Weights of a small transformer language model.
Size: width 384, 12 heads of 32 (3 for keys and values), MLP 1536 tanh GELU, vocabulary 6116, 22.2M parameters.
Architecture: LayerNorm before each block, learned positions, biases, untied embeddings.
Training: a variant of Adam for these matrices, 7400 steps.
Each number is 128 + 24 x the weight over its row's rms, rounded and kept within 0 to 255. Layers, rows and columns count from 0. The size above them is the row's rms in percent of the matrix's.

# layer 5 attention output (transposed), 384x384, rms 0.0368, rows 268-281,299-313,331-345,363-376, columns 0-95
size [106 102 105 101 100 114 105  99  96  93 111  86 110 108  95 103 130 112 110 101 102 114 124 105  92 105 102 104 102  85 124  86  98  85  88  94  96  84  89  87  91 103  88  92 119  99 108  92 126 111 106  90 107  99 111  99  98 108]
[[104 146 112 143 118 103 125 139 130 125 121 107 157 121 140 121 126  93 129 123 105 114 129 150 110 137 140 112  77 144 116 113 167 120 103 120 128 122 132 119 110 166 138 113 159 180 101 167 138 146 156 130 172 115  96  96 125 109  85  95  75 148 131 109 176  95  98 115 143 125 122 107 123 127 127 109 125 144 129 172 118 128 194 107 151 107 155 125 145 139  95 132  97 110  94 157]
 [150 114 146 119  88 116 148 136 112  98 149 140 142 108 124 119 105 120 165 130 132 152 103 172 157 126 129 124  89 133 110 110 153 151 158 135 149 125 128 117 212 127 115 152 176 150  90 150 145 145 114 123 125  91 114 167 133 118 129 139 152 133 140  84 103 123 116 148 174  95  75  66  91 148 123 139 127 103 149 135 120 136 127 119 121 150 123 115 173  98 161  92 118  99 118 176]
 [146 134 127 147 170 116 145 105 143 121 145 138 135 141 118  92 142 166 113 126  94 165 139 150 115 123 127 149 142 157  92 143 102 130 100 158 113 114 122 159 169 130 138  97 128 110 145 103  92 135 116 112  89 103 142 145 106 138 145 105 106 111 100 114 172  73  98 102 140 119 120 121 145 164 171 164 124 154  77 172 109 132 168 174 117 112 133 134 107 156 119 101  91 163 118 161]
 [101  86 127  99 108 123 143 110 131 134 108 139 106 110 101 167 131 124  96 140 100 140 111  95 101 157 158 120  41 116 144 153 114 112 119 160  94 157 140  94 122 101 113 153  86 100 143 160 128 106 101 124 129 151 138 199 163 148 100 130 137 133 100 122 146 121 108  89 120 111 145 123  93 110 142 124  94 156 164 112 123 143  90 149 102 126 105 141 129 156 104 127 110 119 128 108]
 [121 128 109 188  98 118 147 131  99 149 137  91 118 163 148 120 134  94 107 126 112 131 131 161 136 126 158 123 117 137 148 119 160 124 121 119 145 110 147 113 135 152 154 141 162 107 142 101 113 137 147 136 151 140 162  95 140 111 115  63  94 107 155 178 165 180  96 106 138 163 132 122  98 107 133 108  72 175 177 140 145 178 155 110 124 133 104 138  88 148 158 169 123 139 139 144]
 [126 147 114 135  99 149 135 104 116 109 141  93 144 151 130 179 103 117 123 148 112 112 124 157  74 115 141 141 134 121 145  95 168 114 153 124  94 129 141  81 152 135 148 100 125 168 121 156 165 147 170 154 151 114 121 116 150  97 137 115 145 164 110 118 181 145 133 105 113 136  73 114 117 111 119 120  72 118 116 110 118  97 140  96 122 118 122 137 141 132 136 145 125 120  86 116]
 [139  98  92 123 134 127 160 127 106 150 102 133  94  92 123 114 134  94 171 107  78 148 136 150  84 139 145 136 116 145 150  97 134 113  98 123 151 112 105 126  81 117 144  99 160 128 117 129 137 155 143 120 129  88 127 154  95 147 155 157 142 106 136 130 119 134 122 104 112 149 123  71 145 114 169 142 151 132 114  81 133 140 102 123 127  95 104 144 106 125 134  84 115 131 135 133]
 [111 124 118 114 101 150 164 148 127 118 148 146 119 112  61  86 174 105 132 135 105 143 139 163 172 118 143 115 135 111 185  84 145 129 124 112 136 130 136 160 139 112 145  91  94 130 123 117 101 143 160 153 115 132 145 111 123 133  95  90 130 132  86 155 139 104  97 150 104 209 166 123 125  98 161  96 151 144 107 135 129 159 120 166  83 180 137 106  86 104 130 176  93 124 124 119]
 [166 131 138 118 134 123  98 101 135 173 107 127 115 120 108 116  98 145 138 115 125 109 131 136 131  64 149 131 172 159 172 123 145 164 105 138 119  87 110 134 150 141 109 118 127  75 114 127 142 154 127 116 179 145  62 107 123 143 126 186 148 113  99  98 138 123  99 117 146 134 114 152 138 183 110 157 140 107  69  98 119 106 108  39 129 126 119 116 134  87 141 108 162 137 117 139]
 [112 146 161 158 144 106  90 136 121 123 119 130 128 115  87 139 135 157 127 111 125 151 110 110  51 119 112 163 141 132 122 104 160 170 120 134 150 105 132 136 130 154 126 109 126 163 119 181 130 112 125 120 112 152 119 129 124  98 152  86 130 148 116 108 152 154 129 138 140 107 121 200 153 166  95 155 150  75  75 145 115 130 161  84 136 112 101 109 157 134 121 144 153 152  83 137]
 [ 78 102 122 121 134 140 123 108  66 149 177 128 122 145 102 116 138 128 108 148 124 194 129 159 126 131  99  93 127 149 131  82  90 112 141 111 116 115 133 101 104 132 142 149 107 192 132 133 165 142 167 130 110  84 126 144 161 125 177 106  87 167 125 145 116  71 132 150 152 116 129 159 123 151 131 135 132 111 131 184 128  98  73 141 102  94 140 153 144 124 118 141 109 130 131 136]
 [ 78 141 128 164  98  99 145 173 150  80 143 150 141 162 153 140 109 125 107 110 125 146 160 120 155 117 110 162 130 103 107 142 169 136 163 130 100 123 122 142 130 124 127 116 140 144 125 128  80 148 133 178 108 123 130 121 112  99 155  97 104 153 142 134 103 110 148 129 118  75 134  85 117 164 149 136 130 152 148 153 119 183 104  87 110 150 114 133 145  96 164 130 143 116  98  93]
 [ 96 105 118 142  92 101 104 149 155 104 111 123 175 111 113 119 129 118 130 147 116 150 104 149 120 143 117 138 108 109 117 103 102  96 143 137 150 118 150 123 149  79 138  96 119  71 129 119 136  93 187 140 121 103 123  90 110 123 117 100 125 114  99 192 104 131 133 126 123 177 126  88 138 131 122  92 142 157 128 166 125 132 151 136 154 141 191 152  82 130 119 138  88 130 147 130]
 [115 160 167 201 103 136 114 115 138 132 116 128 101 134  79 113 114 169 154 102 111 144 170 126 109 123 117 121 134 140 128 131  63 148 101 153 116 133 121 122 151 122 121 111 131 162 130 121 159 121 129 150 113 137 103 173 106 165 153 132 122 129  91 141 150 143 148 123 131 135 189 132 132 142 116  97 130 135 117 156  98 122 114 189 162 121 211 139 102 136 157 118 121 146 128 112]
 [106 122 107  93 131 106 121 132 125 125 100 154 139 124 157 119  96 173 110 153 160 114 128 141  86 135 115 137 139 147 119 119 170 121 127  90 118 169 115 135 139 107 108 128 150  81 136  99 129  78 114 149 129 171 140 158 122 106 109 155 157 103 141 130 144 123 120 114  95 141 143  97  99 149 152 140 104 116 104 110 160 136 127 164 133 137 117 129  88  79 150  86 130 133 130 115]
 [121 160 124 131  94 136 128 173 136 122  98 154 174 132 129 118 182 133 160 115 137 180 150 140 112 154 133 138 154 126 158 160 140 102  71 120 123 133 145 111 166 137  91 104 162 122 126 109 108 115 116 100 117 122 153 103 135 105 121 110 140 137 137 124 149 120 123  92 145 115 115 100 130 127 132 111 122 113 118 125 146  76 142 118 146 141 117 103 153 106 149 140 133  96 108 132]
 [169 104 119 102 170 110 141 139  96  86 139 138 109 132 133 128 123 161 141 114 113 107  93 120 120 137 146 112 139 119  93 155 111 158 129 132 155 108 159 165 117 130 111 135 140 173 100 103 126 196  94 130 133 144  96 175  92 130 118 167 139 123 141 145 158 109 167 152 154 115 108 112 145 137 131 122 113 120 138 124  90  87 113 102 114 130 105 117 137 127 154 153 131 116 119 181]
 [170 115 150 156 133 117 153 114 132 134 102 129  84 123 153 150 137 103  90 157 116 161 103 137 117  99 103 165 134 145  74 143 124 172  91 103 148 143 126 152 155 111 162  96 122 130 117  95  90 122 101 114  87 115 136 159 143 134 143 139 146 147 111 121 124 177  87  94 122 129 135 116 113  99 163 148 104 128 105 120 124  66 141  65 137 110  83 146 152 137 137 129 131 175 109 141]
 [156 145 148  94 134 131 116 121 139 145 116 120 153 111  97 111 165 119 107 127  76 119  87 149 133 126 168  59  76 101  70 142 106 113 120 142 147 125 151 142 120 122 113 142  92 127  92 148 124 136 150 123 115 134 112 121 105 115 152  92  91 115 106 134  96 136 109 167 103 166 105 124 130  93 158 113 111 132 103 127 113 112 111 164  89 151 105 117 142 144 121 162 148 115 111 130]
 [155 111 129 131 173 112 159 150 113 136 119 172 112 112 177 115 163 124 106 147 135 142  67 127 134 121 121 111 108 105 134 135 115 157  97 136 136 114 139 149  98 136 156 113 134 134 123  57 103 169 104 121 141 101 204  94 145 140 116  83 119 137 158 146 162 144 104 122 165 140  91 163 122 120 100  94 152 152 161 142 130 110 112 102 139 131 119 107 100 110 137 111 120 129 115 152]
 [164 149 158 109 128 123 111 122 159 155  49 161 115 113 147 141 167 151 127 125 112 101 100 115 123  93 137 101 131 140 160 126 149 140 152 109 103 152 140  97 146 150 115 123 106 128 109 149 155 129 135 118 161 130 135 122 100 147 120 155 122 110  80 107 154 158 155 109 103 166 107 154 135 117  87  83 129 149 150 118 123 125 108 108 151 178  97 128 137 123 118  90 120 148 145 165]
 [124 140 120 102 141 119  98 143 130 133 104 108 102  84 123 119 160 102 164 113 115 119 101 119 120 120 140 100 129 129 126 112 112  97 129 126 149 123 129 138 103 140 153  70 117  78 163 117 148 131 154 114 132 115 167 149  90 163 135 133 129  93  84 114 123 140 146 123  47 151 144  89 124 147 136 140  89 125 123  98 114 110 111 116 106 131 106 137 150 118 127  80 123 114 118 114]
 [107 133 147 161 103  96 180 101 177 118 160 131 100 167 124 154 148  61 108 133 143 145 159 142 179 125 114 206 113 115 146 149 148 139 123 106 129 136 124 146 156 133 138 144 159 125 145 141  50  84 124 141 122  90 142  99 155 130 101 114 127 149 120  89 144 122  75 124 131 136 152 120 130 114 115 113 112 119 119 130 118 118 139 139 148 109 130 130 136 166 162 120 136 198 140 147]
 [ 86 133 150 119 158 152  88 124 146 136 118 106 113 122 136  75 174 130 138 124 139 143 165 143 141 111 151 166 152 103 115 110 139 119 176 105 113 130 130 154  83 112 156  72 102  89 103 128 131 165 145 139 168  89 102 124  97 137  98 163 159 109  99  94 134 162 121 122 163 121 171 181 155 135 141  85 115 128  88 155 122 147  95  90 158 119 107 148  86 140 118  98 114 164 153 107]
 [113 107 142 112 158  85 107 159 143 108 113 119 128 104 128 147 159 132 112 134  56 110 114 115 125 121 111 112 132 125 127 146 118 155  96 102 134  97 123 120  92 158 162  50 103 140 133 175 162 158 125 145  97 195 114 147 148 125  95 160  91 123 150 149 130 161 143 163 136 106 130 182 102 152  75 108 112  75 118 152 124 133 169 126 114 127 117 106  84 142  83 165 112  82 150 117]
 [136 148 108 138 136 154 110 130  86 176 117 124 147  92 100 115 160 134 131 127 103 133 127 129  80 122  88  97 117 149 101 103 154 133 165 119 122 163  76  78 101 108 130 108 144 183 144 180 111 138 138 126 126 119 149 151 155 154 158 125 127 117 105  99 135 136 170  95 169 131 112 176 122 159 123 129 148 147 113 168  99 144  96 135 120 140 138 100 142 110 131 102 123  40 156 125]
 [118 116 135 153 147 162 130 131  97  96 130 145 120 136 138 158 120 121 120 129 117 165 131 107 169 137 130 166 108 125 114 168 114 143 129 129 149 134 138 135  97 121 151 140 153 111 126 114  68 173  99 150  79  99  90 113 134 124 146 133 127 152 145 142  91  88 145 126 137  66  91 103 102 115 149 101 117 162 153 124  98 147 121 128 106  90  98 114 148 122 111 158  82  93 104 134]
 [ 93  94 119 126 149 130 104 128 107 148 135 119 173 108 108 103 160  88 143 125 164 144 111 111  80 161 120 165 116  94  91 123  87  90 113 141 153 130 107  94  98 110 142 126 110  68 114 108 103 164 140 133 124 122 130 154  91 134 119 141 124 108  99 152 134 122 145 182 137 200 110 144 156 174 110 116 120 122 100 121  96 143  80 194 127 141 122 106  77 149 118 132 144 109 105 125]
 [ 61 143 130 129  94 131 130 111 154 157 125 131  91 119 141 151  72 113 120 118 108 129 173 135 160 111 153 148 107 151 146 144 121 144 104 127 122 151 121 153 155 135 145 122 115 133 152 138 149 101  89 140 110 139 105 158 137 140 115 110 135 135 141  63 144 121 151  74 142 120 163 131  74 187 126 102 113 113 122 119 113 174 141 134 134  79 129 144 131 105 145 121 106 147 144 109]
 [139 151  90  76 121 148 124 106 131 132 126 110 145 153 121 159 119 170 142 150 152 128 132 166 134 141 158 125 149 113 107 111 169 115 109  96 119 127 102 120 143 105 123 133 137  72 156  93 123  96 104 117 163  86 189 120 162 134 129  95 112 107  99 140 125 133 112 118  20 121 127  78 116 119 158 131 142 178 147 116 145 149 134 129 126 100 155  95 119 118 131 152 142 103 123 111]
 [123 141 156 122 136 137 127 113 141 112  85 132 155 109 129 126 157 124 129 141  76 148 148 118  98 102 152 148 164 127 167 152 129 130 126 110 111 150 136 117 114 153 159  93 164 121 133 156 133  89 117 119 166  88 134 119 127 107 110 163 135 117 121 124 140 133  98 108  87 125 175 112 101 147 112 118 159 133 153  89 130 138 162 101 151 109 124 123  99 104 117 137 139  89 136 109]
 [144 121 102 104 149 155 138 114 114 121 148 124 138 125  92  97 120 175 127 151  57 133 186 119 116 109 148 140 103 120 169 126 109 125 123 117 151 108 121 122 115 157 134 102 136 149  85 178 119 131 127 166 102 107 150 115 140  95 121 128  78 111 120 123 168 135  91 119 114  97 136 119 156 106 164 126 159 114 136 135 122 121 155 127 100 117 145 144 121 145 120 139 173 118 132 133]
 [165 133  92 117 164 126 146 119 145 136  99 143 121 106 169 140  94  96 134 122 104 154 159 140  85 100 111 119 120 147 139 125 115 174 126 106 142 145 114 101 145 136 171 114 130 181 113  97 150  99 105 132 101 130 194 119 176 136 124 169 124 108 117 143 159 179 114  92 128 127 152 144 122 137 133 157 138 126 181  94  99 101 142 100 106 141 156 120 125 140 128 133 128 143 154 134]
 [117 126 128 120 103 126 150 118  97 108  82 130 179 137 109 131 134 137 134 120 110 151 108 155 143 176  96 112 120 142 130 136 125 134 142 167 128 132 157 148 152 101 119  84 136 125 110 140 125 160 141 109 132 157 101 126 147 132 155 138 153 120 140 142 129  89 149 128 162  72 102  84 151 100 162 126 159  93  70 167  92 109 132 112 125 118  97 129 158 161 129 163 158 123  99 116]
 [145 126 129 149 157 120 123 117 101 135 103 168 104 128 144  97 112 128 121 122 213 152 112 138  78 127 101 111 119 116 133 135 108 144 103 135  99 139 150 151 132 143 149 120 117 138 141  65 116 148 115  97 159  97 210 143  92  96 115 115 126 137 116 123 137 120  93  89 147 163  88 202 125 145 117  98 131 172 151 140 142 122 121 148 151  92 155 143  71 113 114 127 148 152  97 117]
 [146 175 141 149 102 160 132 105 159 114  68 133 126 122 178 127 152 168 141 139  30 128 146 143 113 124 138 110 161 130 161 139 142 155 155 111  93 153 146 107 142 103 157 105 143  89 136 130 124  99 110 126 146  83 126 129 120 119 111 172 141  95 114 122 142 150 151 102 102 135 160  92 126 161  92 106 144 141 154 128 135 157 125  90 163 109 139 123  99 152 100 144 133 133 122 133]
 [107  98 129 114 160 129 138 126 131  85 105 148 133  88 172 137 114  75 104 114  77 136 112 116 121 127 119 135 101 145 139 119  76 153 149 141 162 129 119 174 123 131 152 114  99  80 138  98 114 132 147 150 120 119 161 141 140 143 113 181 141 100 105 150 136 141 141 118  71 122 152  86 136 146 134 135  87 127 150  55 107 121 114  93  87 145 113 123 130 121 109 114  79 108 118 111]
 [125 130 126 117 109 107 125 131 138 144 101 121 110 146 123 129 113 136 125 134 197 104  91 151 147 134 112 142 136 125 111 160 134 121 117 146 139 141 144 156 139 105 114  85 151 162 132 101 129 120 136 128 123 148 141 105 117 165 118 116 136 149 162  90 113 122 150 116 182 164  72 140 111 122 113  85 138 120  90 166 123 140 135 128 121 123 171 138 152 157 144 136 122 167 112 121]
 [135 130 134 109 177 141 102 117 112 105 162 102 132 163 139 133 116 179 164 102 142 127 195 153 145 136 145 147 156 159 111 130 155 116 131 126 139 130 123 132  96 120 137 112 151 156 140 132 132 154 134 115 120  96 121 143 118 114 132 133 158 136 147 125 129 150 119 121 124 114 152 179  85 143  80  82  99 112 151  94 139 160 115 116 140 145 109 130 160 133 125 134  90 118 143  99]
 [ 90 125 154 105 145 111 157 148 108  81 152 135 101 167 103 148 142 141 108 114  92 126 136 121  86 125 122 110  93 155 110 127 120 186  87 140 129  94 149 144 121 154 138 113 119 188 114 144 135 146 133 169  95 184 116 151 168 143 101 188  88 133 160 117 148 117 110 146 174  93 162 194  91 139 136  98 130 103 131 192 121 103 133 130  78 121 137 122 133 135 130 195  90 118 132 133]
 [158 155 126 146  88 129 141 124 118 112 138 157 144 135 105 161 142 102 113 146 111 120 135 146 161 113 130 136 145 125 137 139 116 144 130 125 110 146 139 126 172 138 159 138 125 158 127 178 106 125  89 149 106  90  96 127 184 109 104 137 144 117 136  99 138 122  99 135 173 114 145 169 110 126 110 114 144 163 158 142 128 174 138  79 129 114 102 102 160  97 127 136  90 108 110 113]
 [135 147 153 158 139 117 127 116 110 126 121 130 130 137 125 144  88 136 126 144 111 150 122 152 134  99 153 139 131 124 159 127 123 134 155 113 120 139 117 117 130 157 142 132 129 131 137 154 106 107 101 101 121  64 128 151 109  57 124 159 105 137 126 131 101 122 144 106  55 111 138  73 125 129 138 121 145 160 138  93 112 129 175  93 155 106 140 150  99  91 128 137 137 122 129 132]
 [116  93 111 147 158 114 138 165  97 116 133 117 139 155 119 100 139 120 122 104 220 121 139 114 142 152 147 154 128 142  95 101 119  98 100 159 147 120 119 141 101 121 113 119 106  77 157  68  89 204 152 138 118 192 121 133 106 123 117 138 107 134 115 158 119  87 125 190 130 156 121 176 140 123 146  94 108 159 174 158 138 143 120 164 108 140 127 147 118 152  93 146  82 171 133 145]
 [132 128 161 126 131 107 141 159 146 106 137 171 118 142 127 124  87 146 136 125  68 148 120 114 118  93 124 108  75 109 152 143 104 190  96 131 122 103 133 167 165 130 108 144 106 179 118 108 163 133  98 109 104 143 177 139 127 143  94 167 121 119 133 125 137 151  94 113 129 143 151 142 135 118 104 123 104 125 152 100 103  96 130 126 104 121 132 120 120 116 135 190 127 125 139 144]
 [127 150 101 124 148 136 107 110 154 178 106 162 117 116 123 130  96 173 126 107 168 140 152 121  97 126 132 109 133 155 103 102 159 115 129 125  98 123 111 159 134 119 123 140 209  95 121 101 130 134  94 147 147 126 174 134 105 126 115 129 142 122  87 146 160 140  98 136  94 138 165 107 126 139 148 123 116 158 105 111 120 124 143 119 109 105 175 129 130 114 152 104 131 157 139 136]
 [130 131 121  96 138 127 105 126 105 134  87  84 159 152 114 105 203 125 126 137 126 135 177 153 123 135 158 138 149 108 134 103 167 153  77 121 117 122 138 107 181 143 137  66 124 132 117 131 113 113 125 106 129  93  99  88 139 118 106  90 116 116 120 139 131 112 130 153 156 120 131 130 102 144 103  68 165 184 124 186 125 137 119 104 150 118 166 114  84 130 111 150 118  91 125 131]
 [133 102 152 112 168 133 116 111 110 110 124 136 117 139  99 107 103 156 174 120 126 126 137 101 126  96 142 156 125 125 155 112 151 139  86 147 157 103 151 119 149 143 101 149 170 129 112 173 174 140  93 119 129 193 159 157 153 114 170 175 105 142 129 123 129 146 139  86 193  93 134  98 123 101 162 112 155 119 122  74 118 128 114 126 142 179 155 151 144 130 180 151 113 131 154 165]
 [166 133 123 174 118 107 173 113 158 102 130  79 110 153 111 116 109 119 101 142  67 114 146 139 148 129 138 152 119 140  84 141 121 129 160 134 127 157  88 133 103 108 181 111  69  95 179 107 105 137 143  56 158 106  55 136 126 156 127 124 156 136 135 127 127 110  97 141 113  99 116 134 119 121 116 146 115 129 119 149 119 162  97 120 138 113 138 127 141 141 115 118 160 113  82 138]
 [126 143 133 161 119 134 163 126 138 138  87  68 145 134 121 107 161 115 114 132  92 103 116 136 131 145 150 136  98 124 102 144  93 141 168 136 128 177 104 124 125 130 153 130  91 126 132 156 127 123 151 129 136 131  53 160 112 132 110  84 152 149 101  90 115  86 138 111  72 122 123 128 113 137 112 132 117 138 115 151 125 127  92  99 149  95 117 119 129 171 104 125 155 113 115 128]
 [124 107 164 134 123 128  94 140 124  97 117 156 125 146 169 123 132  86  92 137 134 140 110 142 120 141  93 157 124 121 123 144 138 141 118 139 157 116 133 149  97 137 137 126  80 112 111  70  56 148 112 127 125 131 191  88 118 131 137 144 116 109 119 162 131 145 117 124 174 127  97 158 118 159 127 121  81 124 187 153 138 106 120 120  93 137 110 137 126 138 142 155 109  99 135 140]
 [153 148 166 131 116 154 133 110 121 155  68 141 128 119 131 155 176 131  99 138 126 146 136 105  89  91  93 134 145 166 122 133 166 122 159 164 112 173  85 128 175 118 136 152 129 131 116 171 116 136 125 144  79 123 126 133 158 121 146 131 174 155 113  99 163 175 154 112  99 128 112 100 180 109 132 123 119 170 165 136 152  86 114  89 126 154 110 137 126 140 109 152 135 135 123 111]
 [131 102 106 101 112 144 103 121 154 163  74 115 116 105 137 114 119 114 117 122 127 131 116 138 121 121 150 136 114 120 125 103 109 117 125 126 126  93 126 125 122 118 115 106 162 139 124  59 105 105 158 138 132  98 142 126  95 130 125 151 123 101 144 148 109 106 117  87  19 138 119  55 115 157 156 149 128 144 137 110 137  96 116 134 120  97 124 148 100 124 117  83  99  72 149 146]
 [100 133 119 123 120 131 135 144 127 142 125 152 110  91 114 111 179 123 137 109 135 130 121 124 114 107 102 134 145 115 127 130 162 130 132 142 113 122 137 179 150 123 108 149 185 121  57 104  77 167 119 148 149 164 180 149 121 135 109 167 136  95  69 101 121 104  94 121 141 136 110 170 123 110 121 107 118 148 113 143 117 136  84 159 107  97 160 135 114 156 159 136 128 145 145 172]
 [136 146 147 132 117 131  55 131 174 109 148 172 138 126 154  93 140 154 113 148 165 133 149 138 126 133 134 134 153 118 116 129 135 124  95  97 126  99 137 133  86 109  93  98 118 103 156 117  63 159 115  89 137 146 170 146 126  81 132 134 120 132 124 149 163 146  97 112 145 111 138 197 136 151 130 126  79  67 154 130 157 130 158  89 108 147 116 119 150 131 164  94 124 144 146 141]
 [131 111 158 129 116 119  54 145 166  94 138 146 112 152 129 148 123 144  91 121 111 143 126 120 119 124 114  71 134 142 111 135 151 176  84 118 127  93 159 157 154 130 117 123  80 143 103  87 105 180 148 130  98 211 172 135 145 140 106 227 124 118 122 179 175 147 106 157 184 108 144 165 150 110 122 102 102  41 139 154 147 102 127 111 102 150 106 134 116 163 138 191 117 170 123 122]
 [133 135  66 146  93 153 162  87 142 173 115 135 150 104 133 121 122 124 135 150  75 129 116 135 109 159 128 160 126 137 143 125 115 129 138 118 138 155 106 133 119  96 155 152 166 172  91 128 150  90 112 162 126  98  78 118 131 151 132  99 143 137 144 102 106  82  89 117 113 145 126 146 128 152 140 138 134 159 103 161  88 135 127 121 105  81 112 123 134 115 115 120 142 118 154 133]
 [106 113 140 178 123 118 140 104 133 102  77 124 141 108 131  97 149 139 137 110 108 116 110  93 103 124  97 130 113 144 122 145 127 116 131 119 159 149  97 146  82 106 154 159  93 107 156 119 112 150 140 156 104  84 106 170 122 106 207 163 159 126 107 135 140 107 147 128  58 146 122 140 110 126 116 151  66 152 161 131 125 152 125 135  97  89 115 124 133 128 120 153 174  83 131 105]
 [ 93 169 112 137 104 132 101 133 115 127 126 124 144 141 126 111 132  63  99 135 141 120 131 123 120 171 135 141  97  94  99 128 157 139  87 174 154 139 137 120 103 126 142 105 107  92 132  82 116 129 146 124 116 136 137 147 147 127 112 111 142 107  92  80 160 161  97 172 165 200 107 118 166 148 122  86 198 176 127 170 134 135  90 154 104 138 138 115  96 156 133 154  99 157 124 118]]
# layer 5 attention value, 96x384, rms 0.0385, rows 76-89, columns 0-95
size [107 106 104 108 106 102 112 103 104 108 105 104 106 103]
[[106 158 108 103 144 136 139 126 130 137 105 126  99 113  93 114 141 134 141 141 115 151  94 147 151 115 145  89 104 119 124 124 111 134 131 163 208 135 102 100 142 117  95 163 123 113 165 120 134 135  99 164 133 135 133 149 154 124 163 138 128 177 169 133 120 117 120  99 111 114 101 136 118 121 139 157 124 112 119 154 125 127  99 142 101 125 115 132 145 142 145 178 141 134 148  92]
 [168 155 148  81 136 148 135 162 164 151 106 129 148 122 134 120 121 113 152 142 131 144 122 137 134 127 125 137 155 154 153 126 133 148 117 153 142 157 123 118 101  86 109 152 114 119 167 130 122 103 152 102 164  94 128  85 194 152 165 105 134 167 140 132 135  82 119 162 116 129 104 119  84 142 143 111 137  99 166 150 118 147 119 112 136 112 142  81 110 112 101 114 140  94 131 143]
 [101 150 137 106 107 158 124 163 115 142 127 149 139 134 125 125 121 182 109 165 134 127 111 103 166 128 155 131 134 113 142  90  92 188 127 160 152 125 178 128 112  99  86 132 127 125  88 138 118 122 172 101 108 104 105 165 131 157 112 114  88 134 138  86 139 148 132 128 116 143 130 119 149 107  74  79 118 129 196 129 133 110 130 128 129 152 121 102 127  95 118 140 149  83 128 126]
 [ 80 136 160 125 160 128  89 158 111 133  82 108 135  87 147 129 152 118 133 172 142 102 158 113 140 109 107 142 133 118 119 140 162 102 103 134 107  96  97 137 133  97 126 174 111 132 118 129 119 174 125 124 127 144 145 126 111 128 132 131 118 127 130 105 117 147 129 136 126 112 135 138 151 157  98 143  99 170 154 111 145 160 115 111 148 152 114 112 110 106 104 131  63 146 141 140]
 [147 173  91  95 123 153 144  91 159 149 138  93 141  76 119 132 134 176 122 139 127 129 103 147 134 118 138 139 142 144 119 100  94 116 127 164 120 112  64 115 126 173 154 124 111 128  78 130 148 138 116 114 119 144 118 159 110 119 118 154 166 139 109  99  96 120 159 126 129 167 146 150 140  94 105 113 133 121 112 134 125 121 165 178 100 117  97 135 160 144 126  97 100 136 105 100]
 [117 127 130 121 126  97 120 134 100 132 131 151 132 162 113 131 163 132 145 112 144 137 106  95 136 138 133 131 159  93 107  72 100 100 112 106 112 111 119 131 101 190 129 121 128 135 118 120 124  83 148 137 152 158 129 156  62 136 144 120 124 159 179 150  61  98 121 146 139 124 129 144 134 115 136 135 132 116 125 118 121 156 108 140 132 128 121 162 147 181 146 147 127 171 172  97]
 [112 107 119 128 124 150 133 105 113 117 137 111 155 131 112 126 140 146 157 149 120 107 132 164 129  90 124 101 151  99 102 128 126 173 154 155 120  93 108 152 140  99  83 206 159 118  74 131 160 122 123 166 152 127 124 115 148 132 107 125 172 160 173 119 142 109  96  73 123 162 131 138 129 126 113 127 180 132 132 148 165 190  80 108 137 152 106 152 140 149 134 126 144 126 129  91]
 [132 117 130 153 103 161 120 124  56 127 125 168 141 126 152 100 165 140 145 108 114 116 135 105 127 156 142 112 132 157 135 114 166 120 114 125 127 151  81 108 117 140 122 131 109 126 100  98 156 126 143  81 105 105 133 114 126 118 137 126 153 170 122 120 122 153 165 129 132 124 156 121  73 151 132 159 112 130 127 146 141 157 142 108  97 136  77 160 129 146 176 107 143  95 108 128]
 [111 134  84 132 113 121 155 127 121 121 126 130  93 138 100 129 141  94 118 103 120 105 131 152 117 101 114 122 133 181 135 118  80 151 146 152 131  96  98 104 126 132 137 107 127 138 130 116 140 159 158 138 112 126 131 145 108 144  98 108 103 145 117 153 107 101 127 132 127 162 151 123 127 117 149 131 113 127 115 156 144 112 128 237 139 144 143  80 128 144 126 132 131 104 169 101]
 [146 138 105 116 112 133 193 117 145 143 150 163 133 137 145 127 137 143 142 106 125 147  60 154 138 109 123 117 131 128 125  89 106 125 149 149 178 123 127 104 117 127  92 129 146 115  97 123 148 114 106 123 154 103 115  81 103 135  79 104 177 129 150 115  97 158 151 134 118 148 115 109 168 121 113 118  94 128 174 127 150  79 119 169 124 104 105 160 124 148 102 110 149 107 130 121]
 [131  87 110 137 150 130  98 124 152 126 134  81 123 139 124 162 106  92 134 117 123 122 113 117 146  96 165 118 116  74 136 132 136 150 125  98 136 155 129 159 150 143  98 169 132 118 102 109 115 107 194 157 125 138 134  87 139  93 138 128 108 154 158 174 145 140 148  97 116 126 126 140  97 170 108 117 170 123 115 128 111 123 128 106 135 121 112 182 150 129 161 140  99 153 133 151]
 [119 108 124 128 152 129 127  86 127 140 126 134 119  98 113 162 128 119 122  97 130 166 168 163  98 141 122 126 128 145  92 148 124 126 112 138 101 159 119 119 104 149 135 104  94 133 107 117 166  67 129  81 137 145 149  60 124 202 121  91  86 109 132 121 145 151 162 118 133 143 123 129 131 155 133 139 150 117 115 114 112  55 111 146 132 158 128 111 148 160 166 157  65 136 156 136]
 [153 115 152 164 109 179 136 174 127 117 141 182 100 124 139 129 107 146 159 146 130 136 136 115 105 116 121 124 132  62 140 127 124 127 109  93 141 135 114 126 135 135 116 174 160 117 160 149 124  60 183 101 118 110 121  89 112 124 188 118 144 159 167 123 114 122 120  66 127  99 150 118 150 128 133 143  99 116 107 121 176 116 136 137 138 166 111 139 140 123 114 111 122 167 129 117]
 [169 157 185 130 128 126 158 140  99 123 146 164 117 158 157 117 131 101 134 128 146 135  84 140 150 135 142 125 138 134 138 121 147 144 143 140  85 150 114 141 136 119 124 139 106 115 114 140  97  97 103 100 136 103 129 113 133 148 145 127 130 128 166 161 115 128 159  95 144 106 143 134 143 139 121 111 122 132  73 101 165 101 170  96 159 176 133 147 118 156 132 107 151 100 114 103]]